python train.py --n_layer=11 --d_model=256 --n_head=8 --n_kv_head=1 --head_dim=32 --d_mlp=704 --vocab_size=4096 --activation="swiglu" --norm="rmsnorm" --norm_place="pre" --norm_eps=1e-06 --positions="rope" --rope_base=10000.0 --rope_fraction=1.0 --qk_norm=false --attn_scale=0.177 --bias="none" --tie_embeddings=false --parallel_block=false --init="normal" --init_std_qkv=0.0251 --init_std_o=0.00536 --init_std_up=0.0251 --init_std_down=0.00323 --optimizer="adamw" --lr=0.00127 --beta1=0.95 --beta2=0.99 --weight_decay=0.06 --lr_head=0.00613 --grad_clip=2.0 --warmup_steps=368 --schedule="wsd" --decay_fraction=0.876 --decay_shape="linear" --final_lr_fraction=0.0 --batch_tokens=32768 --seq_len=1024 --doc_mask=false --train_tokens=434900000 --steps=13273 --dataset="wikipedia_en"
Each number is 128 + 32 x the weight over its row's rms, rounded and kept within 0 to 255. Layers, rows and columns count from 0. The size above them is the row's rms in percent of the matrix's.

# layer 4 MLP down (transposed), 704x256, rms 0.0587, rows 266-269, columns 0-127
size [106  82 100  96]
[[173 175 135 109 188 114  94 102  63 114 107 122 100 100 113 128 153 186 106 100  98 118  95 198 112 159 142  91 123 104 172 136 166 122 177  86 112 100 102 116 147  99 154 115 131 117  58 188 123 117 113 117  98  97 156 193 167 123 140 181  91  82 134 159 162 111 174 141 137 126 158 187 144 148 196 118 113 103 108 120 109 178 132 147  84 109 129 166 117 128 136 141 201 145 118 100  97 153  95 173 164  82 179 127 128 109 111 170 113 169 104 129 123 118 123 139 150 138 157 135 121 123  78 137  96 122 118 121]
 [109 165 162 114 142 180  90 128 119 214 135 115 194 153 150 142 108 136 166 150 110 144 157  95 147  72  90  78 135  25 159 175 150 114 167  94 107 111 137 141 131 135 123 100 102 111 154 125  80 103 193  77  86  96 110 145 145  54 142 132 155 156 126 132 186 109 159 121 139 142 118 135 128 180 152 143 145 135 150 100 151  97 140 168 171 107 152 132 170 115 106  88 114 138  84 140 162 177 144 136 125 131 145 107 114 136  63 172  96 173 117 141 120 133 138  79 167 165 127 146 144 148 125 118 109 153 155 131]
 [129 138 181 112 150 147 130 202 184 107  74 170 132 110 185 154 195 176 160  99 128  44 116 174  57 158 170  89 159  29 183 102  99 114 154 145 119 150 175 106 176  91 157 115 130 162  88 101 163 141 153 112  86 139 166 116  67 113 130 175 150 123 116 121 122 105 161  54 126 123 148 128 147  80 111 146 186 182 161 149  78 171 168  91  81 155 159  84  97 133 179 181 113 134  74 171 170 107 130 112 147  98  90 120 188 132  93 139  79  66 149  88 145 101 125  95 162 138 157  90 149 123 133 165 129 107 142 146]
 [ 68  59 132 106 104 128  80 111 130 177 131 114 144  89 100 100 144 132 200 142 182  85 185 100 107  83 108 145 112 124 243 111 127 151 127  78  59 174 108 113  57 129 114 150 125 100 140  81 120  58 101 170 104 154 117 194 132 154 135  94 176 116  98 110 157 128 119 160  84 151 146  77 110 157 179 146 152 132  89 129 140 115 116 122 104 139 115  76 158  88 127 139 161 202 126 115 102  97 143 115 109  94 122  92 114 147  99 114 137  91 128 109  97 138 140 139 108 128  88  94  78 131 112 143  77  74 147 161]]
# layer 4 MLP gate, 704x256, rms 0.0637, rows 267-270, columns 0-127
size [ 86 101  90  89]
[[ 89  94 121 122 138 144 163 138 153 119  96 102 125 113  83  89 126 140 128 150 132 111  85 159 118 126 141 148 114 163 119 122  99  96 119  55  81  87 136  73  78 145 142 198 157 144 116 179 105 167  87  99 126 137 121 123 144 159 156 110  83 136 133  47  80 145 174  96 155  53  92 171 167  56  93 126 144 113 120 148  60 152 144 159 210 195  69 152  99  92 118 208 124 130 141 138 129 116 119 141  81 123 143  97 133 118 173 133 180 123 118  62 136  91 119 132 187  83 123 130  99  57  97  92 164 147 156 128]
 [113 105 180 127 151 126 101 167 111 176 115 118 123 122 142 188 156 140 176 124 143  55 124 149 131  86 127 137 108 153  90 154 105 107 128 153 126 150  75  93  91  73 182 111  72 178 110 117  84 155 178 128 151  81  86 107 132  73 129 155 114 132 158 223 188 116 141 132 133 117 177 138 121 101 122 131 164 136 117  63  90 129 145 152 122 119 150 163  62 138 153  79 122 146 118 167  93 112 138 157 135 116 134 139 143  96 123 129  72 102 138  30 135 103 178 102 142 106 110  92 151 128 184 160 140  74 105 181]
 [ 69 177 110 158 136 155  88 103  57 154 142  97 101 157 143 143 154  69 152  95  95 121 177 152 127  74 108 109 149 127 162 123 153 119 129 118 185  93 120 136 108 156 102 131 216 131 144 141 117 188 163 159  99 181  93 161 122 102 138 134 169 129  65 204  83 131 163 105  75 189 150  92 132 158 166 163 114 139 145 142 138 148 129 131 145 159 148 141 109 108 145 122 120 112 110 123  78 145 158 100 142 163 104 125 147 126 136 107 105 136 144  88 112 140 100 122 109 144 155 162 129 143 170 129  36  62 104 161]
 [ 90 103 114 105 170 179 146 145 156 132  64 141 127 101 101 148  91 167 170 177 169  69 150 159 167 139 145 175 111 123 118 110 172 108 102  95 114 104 142 128  96  82  68 161 145 165  68  74 101  93  60 121 150 103 142 128  80 142 175 133  78 130 121 141 167 121 145 142 175 118 104  88 110  44 183 138 157 145 179  95  95 117 146 113 158 187 140 112 148 143 136 131 159 140 172 166 156 132 121 122 126 122 170 101 147 144 174 108 141 125 118 136 125 120  84 166 147 121  52 144 118 108  98  81  96 107 141 158]]
# layer 4 MLP up, 704x256, rms 0.0604, rows 267-269, columns 0-127
size [ 87 104  94]
[[123 124 126 133 100 142 145  90 159 153  87 102 110  78 107 129  86 147 107 177 148  99 102 146  99 133 189 152 132 110  73 128  99 134 112  89  78 100 101 141 154 140 132  94 151 123 155 103  68 156  97  70 145 139 119 145 145 161 112 102  33 155 151 120 118 135 187 127 147  73 156 144 147 139 143 148 155 105 104 153  84 106 139 141 198 164  75 125 161 138 105 173  97  69  63 148 145 102 128 126 135 168 138 190 107  88 129 184 156  71  59 111 126 157 102 163 164 107 182 100 129 115 153 129 168 170 151 185]
 [ 70 108 125 101  51 151 128 188 127  99 105 175 218  77  53 107 132 110 142 112 177 143 134 163 141 153 105 143  75 129 104 105  89 200 124 167 179 128 139 118 125 118  86 166 141  76 149 122 179 148 146 107 128 111 117 106  37 130 122 164  83 127  89 173 146  79 154 162 100 181 144 130 108 123 126 107 186 128 102 182  98 138 135 137 105 117 115  79  51 160 131 147  95 132  65 127  67 128 127 154 163  75 116 162 135 147  85 123  98 170 110 110 103 117 103 144  87  88 145  90 143 155  98 184 109 101 127 154]
 [130 126 133  81 101 151 119  76 114 129 112 108 101 142 133 104 153  82 162 105 130 159 173 116 112 119 154 163 154 147 135  76 180 200 167  73 130 191 138 174 113 108 114 105 101 118 146  76 110 127  80 145 117 138 157 138  89 175 158  76 189 137 105 108 143 116 104  76  65 128 160 103  96 112 167  75 169 111 141  91 189  92  67 149 175 152 107 116 183  97 148 196 131 169 158 120  97 158 205 133  74 121 154  76 132 141  87 110 180 111 117 118 131 154 132 113 140  94 161 119 184 186 111 170  88 104  85 146]]